{"num_hidden_layers": 13, "attn_scale": 0.125, "init_std_up": 0.0171}
Each number is 128 + 32 x the weight over its row's rms, rounded and kept within 0 to 255. Layers, rows and columns count from 0. Numbers have three digits each. The size before them is the row's rms in percent of the matrix's.

# layer 6 MLP up, 1024x256, rms 0.0543, rows 111-165, columns 128-255
099:118097208104074144127139120122130035151126075109148131109095126135157138102156084102157135108117069203079095129095113072109119095069130101103126115096097104110069163139161117120087094122168153173077137114142095099175153143133179177119197141140135123112165101141093059085141129112131135142168153107176116134130130160103147112091097127089141151101160101185105145072119159094180120105110
092:125163130059089140155105175149134152090139120110195127146052104086082162145134110189092066166102131165083113136165061104118087096163100135101146123147092147103095143145112144128190143093096132138179090151060144149117152141163139089171108119143122152109175095131133141095109111104107129182139127163131134107163145115113153182128175175115162164170065109102124100127105066157122164060120
103:118104148153143141159128163120109105060163144089126098195113108072064070158133118135098114107110113139163124100142141123102173147159127155068143152096118154058178085150175124148178139102140167118126110098074133098104149170154128130129099141163083154214129165104138112115103104143129140181165072141092113147149134102129161145087086149142125128151102133131125141114153097129109133082159
102:139144129134109135087116126128172129120161147164119121130134129094131173190193146187080166155095153161126151114114108132132227166155105143174141143125119108120153171151166136104148147122095146154136133143118107139119159073111173121176098179142143106127074095085122147122171077089121086062131105197077110103174180085107123118163185209098106154136141104079136140103155138116143179181110
091:155144163115162130118135124134105128151133112142117122076090062093139144098113094127047168120115072199142204091136160145065106071084123066065142155125105116095124092215110093162136093094177117135111161111145154117098149099116118154157099118117159138172105075102151154153143096126142145093175125105104136114203104115104207118172095107105155087160113111098120102040127110161156094172151
090:112127120123126114126163084250128135155123145184130118145149083135093109131118125150115136149156131166161148126191142127111123101150000149162116146103096128071142136152107128042142138083119136137150162089148150123164146136198203156134149143112134119095114104154113144159136075089128105148118125089133126161144094132083087155205167116151073109126119150142110140122110115118123069148184
096:178170163132148110100079133187075100152173146126118131100158133140088125110183148133101127128090130182129194175146139215078055111108142165118183060128111105099090128147134161138090027081150140072108106141118129123141179132116114157158118150133099193157080091131100127117144123126148129130125142127066091085150118137036091091153166103130123150097163077106185124102187127090092155094162
100:116093129124139120103135083124103113121206053144131173166145133189162131175114140137173163106119078156180047072101108192074152147099141103165115111096181068102129130121095133123107093124136142104132058138175145110116118149149150168056127152114080072122085179155165152132129089101152127143147192092164146122123180142084166118082108156093128134091130137144157148104137146125157110102170
096:118110142104072135120096184099145120144110159162091101159134157125167119156117133161092164061139118181094128161137070079109129156084128107146144161168190070123112154105161105130173108196106179106137146153109098130134143095112134195130104174151186128132147138167166099165112168151104124132120144111167094094074163119147159101156104143178126145120105108123086171135108126101171090136085
101:141151205115116110115137155115141153098154146111171116141054109154144149123144152175111104119096093187189156127135144107138163176148147104145124109124114102120122111127129105154130134148127139188130132130121121079132160089158171081056055072128101125229148086140103097111133155122115119125154109190118126096119115125096104156114194150103107079127173124065123142118141133164115140091124
097:151118179130148126148039166135086104146124109155201133134063089159184117117122167161148158188125106107128124137107096166105076167186067140064096139099172106135143079137191187152147156104169132163197117125180105114152123157106106136199132150136125094125165122145128155111128183098140118149113109125122130137129131063125106148093144154159154119141102105107116140184029098098144122158147
107:182166123110084135082109132109142120145110135128137114103125126158183157120168152146069228100107049141140163110075152119125198134077107124104123144115098109094131121145094117181155097182110204086125168098071143150089165101153113143143125171120086165104120159150134161137106147113134112135078166151096077151169180105115114155084042095130088106125087143148135119102150075164162102077166
096:141102117153104089085116103226130114073188106102201152163114122129132103134092141122107167098168111165098196113181145193100089118172157128048124118100106139089109152154106153194158150138155127105059120171143083125119146085137162152164099118158159070129107094133128171114085110084178176125168113185121139156133154097090091108139124145118149066133113057093109098137121075166089091167100
101:104150105135146128149188175121145127143163117073106149113123101132094148116190119200102136124111158130167161161144122121135162143092102164108134096090107121020169087076117143146174066147098125117138144146120163158128122085123117128086077230147143115141104154165148153143169135130124166101095184143180094113144105170136104136140165078162115103182075062139086087106164062100132112145085
101:175141062111174137145132095129100096127165102128132179109111122158113112151091109160123137120132096147128101118173142106006126222104099115075119122193109116131151129128206147128089155122132105145035118140096100160087145159119206127166077101187118068120056121179118104146132059090125167148126125188135132064157133138093190116149148157111152147141161116129094159116108105078119197124125
094:122114104115129120065109142087056139070116100159099095145111177132137083155124087111150107124108163133126170101111139124092181122151117040130120115081124037141117092128120091099196114137126182105171112078127191126186100148174150139104136163154149076128143115139119141116093193143116169175138159090129078085151132149120148092064092140094151141174084104126091124124092164156174159131129
103:136138155117089168116122157171197075082121105179122156131127150128129131146114094102095110116116137157124106115156101165079197154172148135126087157119111158101167127121155076172140171118165133116161108138110145134146123167132105133130122139187077080208132181126106088128153125129182131219123123174113130083158176072131155160095068127111138155080145030093155127123144133141136137103048
093:178115102134157182104125148131108186062074099121129102086143070129073096122124107133128090132097183094169093167130108144160094077113108190125124123189121116126133133219172137153170158081111138098088129148085144105144115091129103162130094152111077167079173137145116120037097167154163142107102181174184139153109132075101138124122104119180126121147119130120154153137129072091126097129126
104:148124149113211081126043173212136135175144122130125094097173164134175131119153109187123173147144137132072132108091167143101149150138103117122165143084096146147125128111123102129176095076121212123114135136179162148102154089167155169160143171167100062087158175198141092122181117087138133117085133102070115125084164080122125140077090131078144137142122132133135152099132125149111164157148
084:066141118050089094156197134112103171127120185162199119159137151087115177114138082178095067108101132152100120159177102084203143098181127157097126179122131146032113165173131111165125151139112094118143145144100161158174144156117087133123160091104171140093190098115147152096094138101130140148083116153180146115088135166070150111124154156108143152132101120150137073150116090188097160105121
085:149199121140088081155132150167084148105118161131140160104113074159156085115103163077156066107112143201145107120096123060134091117157134158096154155110170136121134150131154146136135090150157100131150124166153112111196130095149197081115150095118125138069187122134130151113114151138154194152107178130128085110132101140124135079139047156156156127183138180052180173169172102173173049141140
110:092084169061189139096125131130161165128183127139140122127114171141106155110116150138126133064104141078122101097201107142158142086155126096130151122106085137150153101134121089131168156109149176107134132129049117129155112165151108093097126185163091082222174158115150144105160132099185166146182141136126173158153131097134104216073099169143140066072122094096115164141131082126083150099123
101:147156163084092081163137110136188062072164097102129107107092162092128163106115149152153164104103103173149093123176108061070112178117105103117085123115098048097147050137111125144108171183077140152137076141099079083104161129169175134101117137127117106150132112189088049147126170127130128164134089144149182090134182098117077114112136119124139147117117089118173098120165110105142111099089
099:153132132124115141108114136180099092148137081124154148119119148137179082135155078200134148098081059174133168072152131172101159146088123118130144117111149066079145126133122099144127075155061148083107129104143081142077126124206147142130067163114149087111148142153104146094116094132117133114069095105147131156111208131037092179086119097105162132124135114128101120086196089157084102052161
095:143155180084139169120155144177138105128115099121105079167103111141130103154130151160090171170157139118123098128208128120129175129166022150151096069141127151149157160148122090041124137123152151113135147125147146074147163049188138144155124090122106117116176142123118109142214160107160120223121158118102045076119140055130123099092082098164138090078103105104139142087176146133137101102148
095:091139189119184169048196166137089176093129102122094173084082108108145126122153115138097077075147083117119154154113105171145167138144149207112135114110131128120135099111118111116100153178092073138126101153157144088137177111167075145081161110157130072136163098112167162143108154137143095151126153153159178101108140135117143097048110147069156079135163123079089125090059099138134154044152
097:114077135094108175151180120172119143053207122149103119128122146076139118158170132133123064145074115120149172159157055159149120099131078137106140131120114117130149111104126135102182148113166111161202125165091111119132074137168081128114118141130173169140184165099097134077078149144162128185114154127144100104100107080103137139122119125161149141121069081128159116137116152132120174147159
113:168175117137137152135079194149155101120113142150116086126131068137112053158131131119087189148121077107133126183156129157110096150109149104134065174111149092101102096164114152148110128150125161102168079146121176127143109103145119084145174140144054041186142118092124129172153151111157131066112137150100134137063122146148084212159109117101193140107144106113181158171142106162129162091089
092:154125155128155155113134164121089177157135126115148096187099084107169110131137208121122106119097100219101186136126086149105165143088133074120141120094134116082141116151129118197167118158062126122072176195175153135080120166154116172152087114134112109106107096110107087110130112105171138144122154107113167116164140126116095106112142160043171067134089047063092084068165125124144112143182
093:096107136095109101113080170119163102116142126074153200159113177174193090108129096116096191116174151138115112126132113110133088135141133084123133125125090122155134103139073182121135036143064173117179125172119126148137134062129099145156118063114165139167155165141098090139174145124111180147144161140129129107145115068147114101106112078077086128124134104196108152076118050161165096097104
103:161100169143172122145092106170117118073115164099161053149102154172111099222088138147099131182100095123134143143164102101100110143117093144142071173142138060151136136121174148129100114112126119122144147114157097121124175125112124140179087112089126126107150124166153140110154066054105112123122079130116195148118164148091133114077175162131157117098149089117158140080144129127172181159114
102:141127116090168109115153150118169123137100123200127107095142122129102177158153118123075095115115097145127137134155134131136121120082079074128144110117101071108046114102142141130170114134154111091068110162148149118119181118197182126048124123133120073183156176171148137108158167109171140176170135068078126160164173174115139112136118154100139132203143088111145128117123127107123176164118
091:105122138145073162136107167137136113085102137146173119144174140099103164135172177154066115098090061148170138035133118162136159106164130141175112176157144161105167142159117133075104162091152109159132119095138110095126097141156127149126139147199104156089091110135108100095119145116123115142145150147146152117187121061124137156168167148095093077128075051062186083105136074163120104149189
109:143131128155162165105129160142123147152201139134132088105141175152182103131162100178153218125070116116088176147171074154098119086168118172127094177106114137096079110117160127151105179159144149093136157111098143075161099126172133122119182111142155117164149108146072162096122158094084157127151084079076067115125160071088135074111090150143123116122143117136078159107138120144119121082048
099:164094135157133156097094153146171063158088135117091053131132145175122104152189097165105177144164133102109164166145144153100133115124132148121091125132064098149179123199110125082156137089175165100199095108175175126126165106151119147166071126214070116143111088139157120143124103120156175132099107074057130152128088140084145138124126099135141092123097087100128139096156132098079101121129
097:124117181119136134127117140133158169115102073113167164146070117097162130115207164126040103086150145147164131102083161149145182107112136135067137146164115064060083135160070185123122124180103119115136086152081149100162176105136154171075139078124159159138146110100160166169109185121111153124134119170199100094136137129109192076102158151122084157178107178130135116170097137163119130080130
101:135132124160174124165159116136108128131152111103142075100086141155115167052195074156165180111141112136159155130147134140109140143208115127139168133024062172120093120110155056124089163154120144110074115149098212135119192151116135123111135075062149140132127145119118094136169135128161095164188120161154116063160144050159149118111138127121132100077149096145058167127160158140132154142097
087:109163117127061192155077131122133107121143158132134056101101167131208127124117150108095171147112061187213134106099156147133114084127125134105107145078099139120114098106151130133170121130123088152167146123110130114099134118155139117161116128140114175128127088125178150122154155127125140145159203174087131095159149154137150138165138140114078130041119096090133124125130124153124166135110
111:163168142134165211140092100131161143180073136111114090092166072154146081114097128152096151102166086118173048143140150138119101077104083076133113101130079069147190061120204108078184058094045147120131110108159207142102171107162154126107163149116101113135136131089126122092255099122152173126126135175085136103125112113152136093151099153149191121109152084092128166081128112148115144082100
103:146096070132164108172169114187142096121147099124162147101112180152064128095139065161152132111057114128144075102176147161044115142149101098105144203100141116115089097128198056105147184099099107172136112116121122116135126170142146095156133169201104091120149138154159168098111112134140145109116122098100065080134093095067156167103107081135125184099144133108125131134141119138101167104105
098:148129051139126128114110103154130132137158127110133148121174151104203117106151111165171110137094144109119126128121136115155172169136137152062130149106153111108146101167147175142137105143169141077125090110137132130129172119126092149135088129079095106170138155178119165084046160133065100114178143110092139169087192136119106178127112111125060057183125094156127173145126150146094111107069
087:134116104179136120085103147143076098092122116121209130129154165140163112154134113123136163057082148146120128140149149177123105189150086199116086232158175133169094096222120139156153158162136153077138106146119169103145065127137179113110103165104092101101160112142111178142131149095105164059085119101079086132070160065132172174091053129125115091133115160127105184180076140111119114174052
099:132131177116118110157099105118145132074142095111120165147128163156149108179156156110055136111145111072115157132186141164157198114056149115103202148079108124108171159119099154144144074115179194124134166147117096109134160049137163123083104116144139071137082131119173039114177179085141057106165158095159155143092143150131159132119151146163109101134131088116099142159148097092135139080172
109:167152141137151136040128111110152089115202168128127103091160173119160096128126107167122162042080129150135168135096088151102201134193145120133186139081195141121088175144115139142135165178084157087075160117114154168065096135211173183131100130150171117153196078183106126104106172067100145083119110144151098107160144118090132158082144197129112150111113127097103155091134126111131143071107
095:112127188094109149068149151100166114085156118135145094080158143165114102108090094159109107164093101126160086130108079151127106090102131080090149088139118170172135179142180170126160115123135134107129176135148083082095109108166095148122085096115120097073148184126141138155115138142130125207144152132125050179151186095141106137147152142125075083076137112131173148165176063149075120118135
098:175128156087135112138117160156112110080134136139168136143071097103129117197140176099098146148116100158198119139172074134201113093143095170109090145138113106138111143111051132131174138117176101172139104118145077127143192135138149159156113114178110126132103147118103087096119142080142113169079119131145155153085100105067173139117105149099186108125122100165126123156157120141162158139151
093:095070170124122167112142160120126174137101119118114134097103084115118152123082119123154092163147097158101144101124143193156150141139128157077092112128178078091100175159132132101081091052107080175126143162184138105157122071135150117125130154106151131148123167171080154146098105115172169134120150181159123129161113129098113090171137147128100113126149118143107130130137144072132114119165
104:100150114072114128151099177142140122090114102173120049173047059135150146105158070112165119152115080130121109121137105111141090110156127104144132126059127147099189098133124117130113088074115140084164113112165128160118155126115110148104168147197078097182218119225143155100155108043136097131127118133139122136132097148119129130091106151129110134149103154069127118107145140084112143119126
125:116159157129169160097093110173158130135141120144140084080088127116128137167120094111145162126064111144122175135172080156092108117098094107138121121064129096106100060130129104072165084136152125139186149143105168134115106166189117130132102161146125096149126129079151169151133168130129187064113126190043162098088134140101115154115093161117149092099116071055169162131122106151100217102113
093:162102160139137104097155127143117121147125128174201072125098112148203150136140124125108096077140153060083173158148142202102130183113073125167128140094165094081110148104150123137099087099111174117131121131106140092075185135122161155144088098165072156161097138108104137192137179092121110120149134081134080100140140122121154089141171094117100112101158081132116140123153153122139164142148
097:190148110145067146122164130108120122135128159106218139144051117115085154148187164164124171122157121104103128090171117088087099038139099156035117103123109121103131100136116123074187138126104110189160113151145194102168092106106144157107204108122177167140145200134143128119127180133148190147137179167128168131177101141089145126176115141142161099064101121092131092112117076093176119126133
103:117123149130118118137088195122119123094120148140161094093104130184128108175149143138095186090071039126201145119125133169102168138150137180154166194143101080145124106115113090102164092091137115125094138154133092097152129103139175093129138117154074129137142173148141105152116128141133179165208098121120074142122142111111115178088128113158157135094146084082108172056142132054133072133149
092:108116085128132213130164102117125108064177143095116107106140179132160113187112165112147168105125097113141120086115122211137144108060088123144113099108119125113127122152181161160134132155147103114110127112160122105098088173091138142092087113198082136065153146114106218100100166101136158134149138120128122153106134157158153108087130189110081090047118113142120135158103119081141108166116
099:119115066128084144119127179098156122029148119050091157163148113136136109129133211134143101103114194184156125091090147158141086129068114128142162149092176130142121174136106088106117090120106138115177116142113096128055151160156113087113112077155105149074184164122174138100137128150090057138142171133143098120144132163135106132093072174130106082171051146082102139114162141067176180088145
092:166124087072152144170105147104076137117121094148110125094143134085097130129132158147102084155166088116127098144122085107118089080112123161088095110145164098208199131093080187161148140111129176132135141141111116117127158063135123103067105198162084169123160114084143115102120186149138164146101186145133079133139149151094133131142122178139211140145124134060100138084142121105146217126119
# layer 6 MLP down (transposed), 1024x256, rms 0.0541, rows 111-164, columns 128-255
105:131129088211201099118137167176143122104153129055112152162133116176101135167102172126127106102137161081118151108107114142140151114140049148108097147129179132124120037155123156075194129071155077125180148198112150154150124062119136130115111180141141124103143164146126134177139124149137147104107151111091132087181089111135099111148120139144136097124120112105111121142147162077118131156138
095:158145130137098153115134094082126137172146181139145144111154208166195081163139161110158159112155108089093127110124123101161181108108142073159131113137118123092097121108096155142115172154177111117079098109165134070113114111101070196073178160160125125089147109096171107106116116139149180158140104116112174141141101138097098068161090084083134147134170213164101197070132140066090115122096
105:127204157108147126099103139148101174207101086093079151115171103168166156086085178134144130123121120090109093092115124105076117115195176091179096130144084157112104152087128156115129142141084173108142081156144119150185173116136082148104153158153160102113148114153095117070186173185086121105091154149075101142146122190143086121127113145127119124120185107116175159110162164077157077134090
103:097114116167079134184137145132171075126099104146140112092118083152075148159131160093126055153121119124100120166181086124085075042076083108135174146203104139057113125096113125128130123146166082115111145092141182100141140112116129070130117135192091086109158141228140138180091128116199142196169161139150137164081115134159122121115043117104128159167100119117098079144175134112083114158120
099:104089103081099138110150083144191144099172138126152073148152139130084090177111139088196100101128149046162049163110113101148153066156083180134148126144157062164131192145157092095107100130084128157147132152147121169066111137099096139125139125169082144102120192157140093139119112158136181117123157151149152139159166170133146099087159094144112151154173168111132124167158136098135179105107
091:164162127116122133093075177031164152103106153067114125134108157107191143127100130108166137110087107082098116125094070142182146169138235104096103151188134119183155114101153124184120094185132086108120103175112079119077113126103062137100098117148124146171124130064127084084114177180128150102088130174128137084125161140124146154049068165105154112161139114138124106110152132144146180102081
104:093090140124076113152114137115123140068134092122138138129118108127207097134132126102156083076156128153181155075070095113162150061142057110122065126104079118073169169109109141139160127093160154149131131103144092131145121109113132111137177178114086084147186128122137190084112152143155147100158118169190121175142130140189184123153117136191116155135110102160156118169101133069151082133119
104:070117189145115102185108170194160149157098213122111088114119108051099095142136103148097162081094191146177154140145130124229147123184081133089143131093143198084137139103092136142129143175166161123058138105127121112197146135105133087157114145138112139160098135074111088161119145142133111103146117117162154160090114090181063107148102105126163154092132173143107113096099133137064142135143
098:097153156163211130167111164162109165097164139141167115126119149144076101152116080112184140204122169137131139162165178133174139095103148186147149118103098131123160098145121125170119160109147090134140116099160132179143056162148143126115146104144096096148126128152105112139130142131143121159085115137147106135171136150140151149101072111061135147138170154132198098146173136070107125213118
099:119122096130089122103133173150128111135108115148113162125146090114126141158115095116147109167173113119107074060104210161105153135140150127104094128147154096144158070118102165132084112156096164079074039159119141126115181134137119157125137171144125122045129155174178182103179131078144137124090187157184088092193079110090102095120128075133178128153103108101133111129127138100136078098121
097:135137090114103158153228119077135196097108125122093119109126158066093118126122077116111090052075170160101156068170137088128157060127153104175197112140158129131132154105113057131149135162102136125084177115111108136140151101188129120091159126103123095109128115141168173118143145141106138160164193144128127132109092170111145118167103113105140120080073139116145147128218101143110109174155
124:077128129112119121160112121176131118106159114081135139145126149116117102058086152089181130103100145168118154170101100123105096125128104173153201136146157097157143133096154180121108156155180089176120140110157077138151042161146152109161160065155201183085154071156136169086096125118104157076118067104108146145139098178133134086091114137169120106082151133093111129165108151138104102143159
099:108133131160138165109100152093056110129116182180092109121139089097067106166156115129130067127131161048209061155163127078177181160075146137177147144174135131097134092137118101103149133138106145126165133125130167161094111196135106128142114109167118078162177135136178096103145129133086080160108103121124101120088121167143140068103138150115128160145158194130090118127131169102182126145104
099:098146102129151176105125145074154130137088155145138149166143134173085055180069142165106139102120130108137105127081156171161153095123149124165158171158150175181092127170148110106063145084127144144125122128173160154069129144134166105154120082171115106169132092156154113089076135121090077119127093105126186114112178137117144111089084116155109146114142144070061157125174131089121097133161
099:062143159120129111082161125150082091166106205107155122167160128106196137101132117133129149136141139138153199092156102165195146130123097128193133169085128063107123128115098127119203133099109139117192178116134154174114178127108106151086126121049173092122200118121108126069102141136167151147175151106135111169100131158166114117102113079074099135137099132118059169121147112148120132119164
092:123163167185145087188166082163174154154133113127164140122112026127152209149145154180098194159161094100137113152200117127211051136144154144106148150134121170121128178114165143164077123129149055157115130162114053133124158127112085156156137050098130166146093124096143092123143101109142149081106126129157132179087117117131169151198126171152128159090144131121151144121158100073096083163132
101:108131103178125161162097124114093132082100147110125114129138143120119121125129146167190132111160173103166138124174113159081137174129209145121110117148172110104087152145176168159128112129065135111123113083183095129160122139194157134134151146125176136074125073181121058074118163092111138144077145152106105165024144196127151122090113099161156062121128088100103126133061151081155148194171
092:116118135114124098179098148121105090146166194100106131144118127093170159142159139166046155154140101116110122103114186131106168148152162054111144130124098110090192092035110144120094125114175086115114159090167097139174175146096157090120125126126158118190107130130132155173147132136118096154145150064100123113105156176177145176127147153087157123104092126141140124165130172202099157156133
103:088095191118087128149169138060113091083143094127121091152081070103122137102116131047086139128069130129082105167156149093207130106125141115105085167168119078124167192162096148118163151101108055134120130078074099152168108183117154135122131179135110169107107083129130172105058129154129144180157122110164145081176099120081125075226118154143169134192155095146120156140105134101142073093106
076:187159128165174179136046109109154091154129094120116122090135073102149082148147134065131201125195086135166060057101094167074102161098114104117150135134122094197137111100127138125129106159119136141153103116145133093101166106136173148156086172126093129155065164173159118155176144124151144144179120087095109139159111117131106145125108098137092103097143133108130172064187120108160093130102
085:078079155142160182104151109086144131139137124123112071130138212060092135145113122116149149102106094092143143125115124190157165116099059114168134131140108130171119139086108124058154140090149180161137139094145126115133144160079110171119182166110138110187092122132145120121113111158150095133102066081126178146099126135126130170148193088096087119083143075128111124104132120117082165115112
102:127157101142098166141105125135142117118094181111085087116094059142182086104147100127155112148112131166120123176120152098122133136185234104178160146090141108132086145193115145125133069149073133125148112115147100165235125092153070128110123171149138142126110133146072104137089093150117112141083122151125172101126189160132160109160122051103115146159101121134167164119143146156138102104116
107:135101124093142173130109117115069161108117191200152151113110093109163167113122096121108132147221107092155131138077151159187138120128118176151201127185144130173086127158156106131167118062136112132148089144200189124115121127185139135156124140134111110082120121078123182073167125123136122093114206108095119122081123160103187112146156117150194063109128115157149177140118142149135131166162
103:119143071127116160126130160127152169083144166116121115122181129098107202091090112081149105153172123109038100113092139140114144155159115165156136156114132149171072108118119157107171145132165126139128138111064101157108205139131130053118132142129128150133114118132084126122116144137101068142171147150125146159141071128134149091197147132138084120140145151119187101148092131136136111130152
099:101159125159108088136094163107109172106121126085164149072174076148145110140192153151120134139140076163147101103089124129106127091118158123138158157093099103127090120153143168129148038141130105149099131133151106101131069184125132196142122110127111113105108118096171105093105119140104132126167155134116180168167167207137110144103150169174123140143158113138105110150050049121104174101123
092:166139101150075077213061121161169110095091145133127069172154094101081115157132145111133148171112096115141096124115140068101104072116061119123099150147097092156163153166148128135118096087132151115214151065073161129075081139125157109151141144081153163131093124150143079150148081141079166142083119135139119108174154049143152154170112104165151239112144101152147111179208110122131082145083
099:144161129157115024134091121110109112143069132135154125178053149156146094078110179141116217131143187185110127111105162093120152145142123121129182148119138107117100146135169103115099153122121113202082113132170122071161116143142136139128166125148066144110033135110158160131128148136101106130160109128084202149087178112101121123154164152075107115106183177133174142067110148063144117156113
098:091093094063120095126148058133145126133123130143140073127110141106151159140106104114126090149111137133119140109138134094093129146074111167115155056132126106121121124137134073120129152154117146128108133130158104150112092110121085174110111147086132177134147128151111114151132089180151169140123133137145153074158162128133130129083116141104178089127124101150144094160121166183151145109138
094:091159121115132150063142104146122122092164165069092089130152108137133108152084092119107067130156136092124067125131163074137116089108081136145150143140114128202125145121166075075097097083191134178151116132115081155122132095173112124195151189146134158140067187120156110156104085117059112134122119194148129098145161120113111115144139098177132205105161189194154163195112136148123135142089
094:154132103134117154091165086142089139156087077181105074088130141111077144167144173134131129099112097109146115122137203164155154151164089146102114150085156108100138114117157124108147127114210141163111135128124118126105115154152151154111061160098152118090105108114175168085128140172129121118093137086131088161120134131127134123175089165139140103132087142142100116181136224141073151163154
100:087153103150154189092137134088132139151086118152120140110145105095148177099165123151157114080159123136101078093106145184102095129155139084100151137109117125092145133107083126142130153103132165092077136154130169134075119164134126131078156121159123134124112110101120135099150172165111126100109189077121098115118108142123137097204095136123128141175119106067083188133122125150113098113129
097:144110139137119151085122086093073111117124136111141090159110120143163145095118098137134174097159130128138157134165157128127091164123170132153169169087118083140124125158111153128107138083097089171096116119156157121083104151147166146171138145105119156119090140190142126117085111117107064125152130130147174158067085111166117129088127167133121142100106190179124124083128161110106113184133
093:153152125140158145113136085146178196162154131112091133153108138120086137147084102112164090108153139144125082176164129099115060100093114097057127111110121117145096110117146067154177126119119105101130152124102090183110139069127147092124166138089113123108148117140184096120127097119141135149152106167092046126138179206152155082179125166131127137156212250163055171183155144140149138114048
115:139108117107114129089094086125184127112149156124170104154041147120121137115119115169071129122176154175116137134134105118127128148106185104134129110123112133099119122114116070117174121099163125126113127129144105110085157109099121122175176140189075062110117127103143105117091115122167103186156202178189129091120058169111104205148113121147136102153085192152177139121143186090117079202161
101:130117102052115088184165094106071162143177150088173154136089140103174175133051146107129136092105097103092082097117067132109151211100078132146152158113154156121085131075169141092123115121090128110130100131135117144185140115141130115131082103067130102117158175212129133076142189161134107128146139170163201171139144144192137132099068147126145113088139104176108163131106167118133153107163
092:132169088131174161141128107128108126142165181126093094111142104156110114156082110116195154170093132111112109120196043101096074126148123119185112096124119178158186104102194088087151172097123175168118189110173129172076093123120088077163152184091097086093104131131109107089135108131171097139132193120042159148166125149128074192168117114148180112110148101142130117114159100087153127133124
102:174117126141143135160106130138145121091109150158125174142142119098116085188061101123005172132112135143171118129118124121145130104085156100104124096188128075108099198154106163068103048112136128099138124100180068120193144122122113093162105160172097122149149110143147141142051142151128153101141145160072093126115109164105117100116100141102127143145061177109165128181120195101155144130125
090:191098134150155109113188100159142117105129137150192168192209096101088118149127114156151102122139141095106181090146088118138123179121087121156086116147159110136158142163072101127183172114149147140056118198101078072080140172084110178084111130149095093149108159081119116168068108111090117174154186112168167154110112105110137029090096115125145115136170141156092165174152140115118122122124
114:148125100123140124172089156195170127103138130115130182111157172115097134096065158125107117170147103185080083071100111115128087129105141163134111102173086155099096124086151137155205140173216154095121176153173114204121064123138173155137126124092129124064119115185149142074106139137145125168132161140135167134136159110153147142098104189151086083126108106122128120139173163135144094152140
104:100172193157130130118105150130126179161147057097101138099173092124116174144063166120086107152168089078134106135187104165199129141076179121102130079074134122152076069167133176041109104123125077159133125147135058139174170117168167144177113116149132155130136115173115135132119120090091096156120123168140155170123138097104150106132121119092072153128131153124160119117190095115168158133132
101:107156134102113128122139123166110133167151150110082084099130151123080152149161120104072139141148147150137192182124089110108127097161092105130177211157131105125157129123138120080102140146082092196173141143179132144133067163056113085149115113084185157131131085088137112131148119105185116133104115151131140128123048140180141117089173150108101106082127149139174084108105105105157079134149
093:132112168081170162183096105145111136132121139116124123151179156141136137130134137139152151180155064147093095169122103067116129158072171101108148070149097146142136139128129051093063112093162143132126126111088072104115156144107099109074184132160139157159067125125139114086181113123161137125115111151193167131165095164104048115070120132129139167099189160130176127123120108126135149126154
098:124155069118099099131146143144154113170140138076116133113064092109101104141103174115214158126114149143150093050094170087141136132207115170161124085203105172106134123131154107170149140137064115112114100100121121131124089126125106106158116129171121154097126101131124158144113075195136206156110132118113079118178109141093172147090079146082122185151091134113065158137138139118189173140092
114:166084094094113140119177134155135202136156147110146106131087116163130136146106096115110058155183076121074075062127133113145136140088174152150122149096117142152153063135123114129108053091113124084120106153130152082104198089083098105088120086166120104159110137142170119127157093112139080105147139150174157154114122147065153167143097160105152183148148132152144080175112117119175175173125
096:116102103179107147155123159161076159176099095152133138155121104102109139163183141123129143110122135099089158098167137080087169122105140136126137119102129133071131063129125107120120091081134149126104168132091157141137133133115205090079155141134092150154129118169130096070154116117122139100125155110108185063126099170152178130118145153156128172121137121177062100122101168145119106140110
095:151140102122078164100146104046100093172119116092143104104165155150134103090094091128112158117097104104094133109110161120074140111112167142129193112124173146122171143119189128124055149088141140100164175147123168137088102200134120114128128133109145141105112159102185184107182152121112162099093101096122120091143116151159103126140142112145107133122096145074116127093112111164108097104137
093:130131057099130068133095104172127150070161180094101122122154152169128097162206155159134119121122116081200131158127090098077089103141129111144157112102078137159148105165133134171178135149099126110162135115139107150077061111146111125179130082116126046083114093137142076119145145138133086101124084123127174143099142041149126217078122149133112110152087146077126141173092134178145107113110
097:106105147195084093154130140148160150170086139076109125073124181040112115170095132115131161078132157145085159126164125125131142118109157128123119119207123147145079110127164148166162162161115174093099075123148135092146092097129127126145101141121061120090084129146111133090148146166123146097118128148090128089106161161173112150096120084124109125104138075131123163139160204173136140097120
099:131097111094104163126141129169121127068135182160132169158147123060142124138117129099147123092113129155168151122196093138134124116077104137157160150110134108112122097150147125111168132147152115163166154134098105145131091096156139199154114145129081137118135131115107128131126141183143118140112135109137119167121146117131100114127131138094140139111108174136163139175157075195140129100114
098:117178153104142111156162097098121157106103119094126127133190156166090048136134140080170097113134151174158104105162136052110096114164104123145137140134125185078160166190119115119138089095102126187100135086172130139115106118190090121127092172111140144125167140121175111084130094184095131188148084118156126124125174148158133166086131131128145064177108183115075146108115137149153101103106
095:057155213113146120158089130171140123129132106125067106116111125130184105142115093112108102174147126148168180092134120146138141192112098158148138085101099138161131129086142158181085119114088095080198102124155107131107111121137168124142101125141075177108117040142104139142121093107127106120151085159112113123103160154187104110133169141110094158125151152162188145099093103171107146131137
106:097104151087150144131161146098170118127137154138110208096053124157117148080109093100121106173151162105074088105135132139112104085119153151156097095096063151145139141141170110105132175144099145119119136108146177118142065132140086181107098174180103136110102130119099141107106146134098076117125152156137136140088144128110180142134112116189102146064141141102087147162095156116162142151167
095:125113123135102062099134119140138115154139117150126119163134119161106096077102129165140145098146117118139128139156169049121149124187173156126120126125099120150131122124126156071154074130085223120115115168142136150156132110160133086182180108125138137141125147114187063141111107169096109159183135127112168095100147068136110114159163099133156150216116130123143131061119136144082159101116
100:170152219100145103157119096119157079185130163157141147104118127121141135122114123150144131117172057103119106125188125139125147134161183086084138104156081083135156081119190103122146120155132138094131143156136155156172131120076127169111147181106180104176111108147123135122106132191133194087109075177122163155113150096127190144154196123099116168103182103130079096132117088166092131216137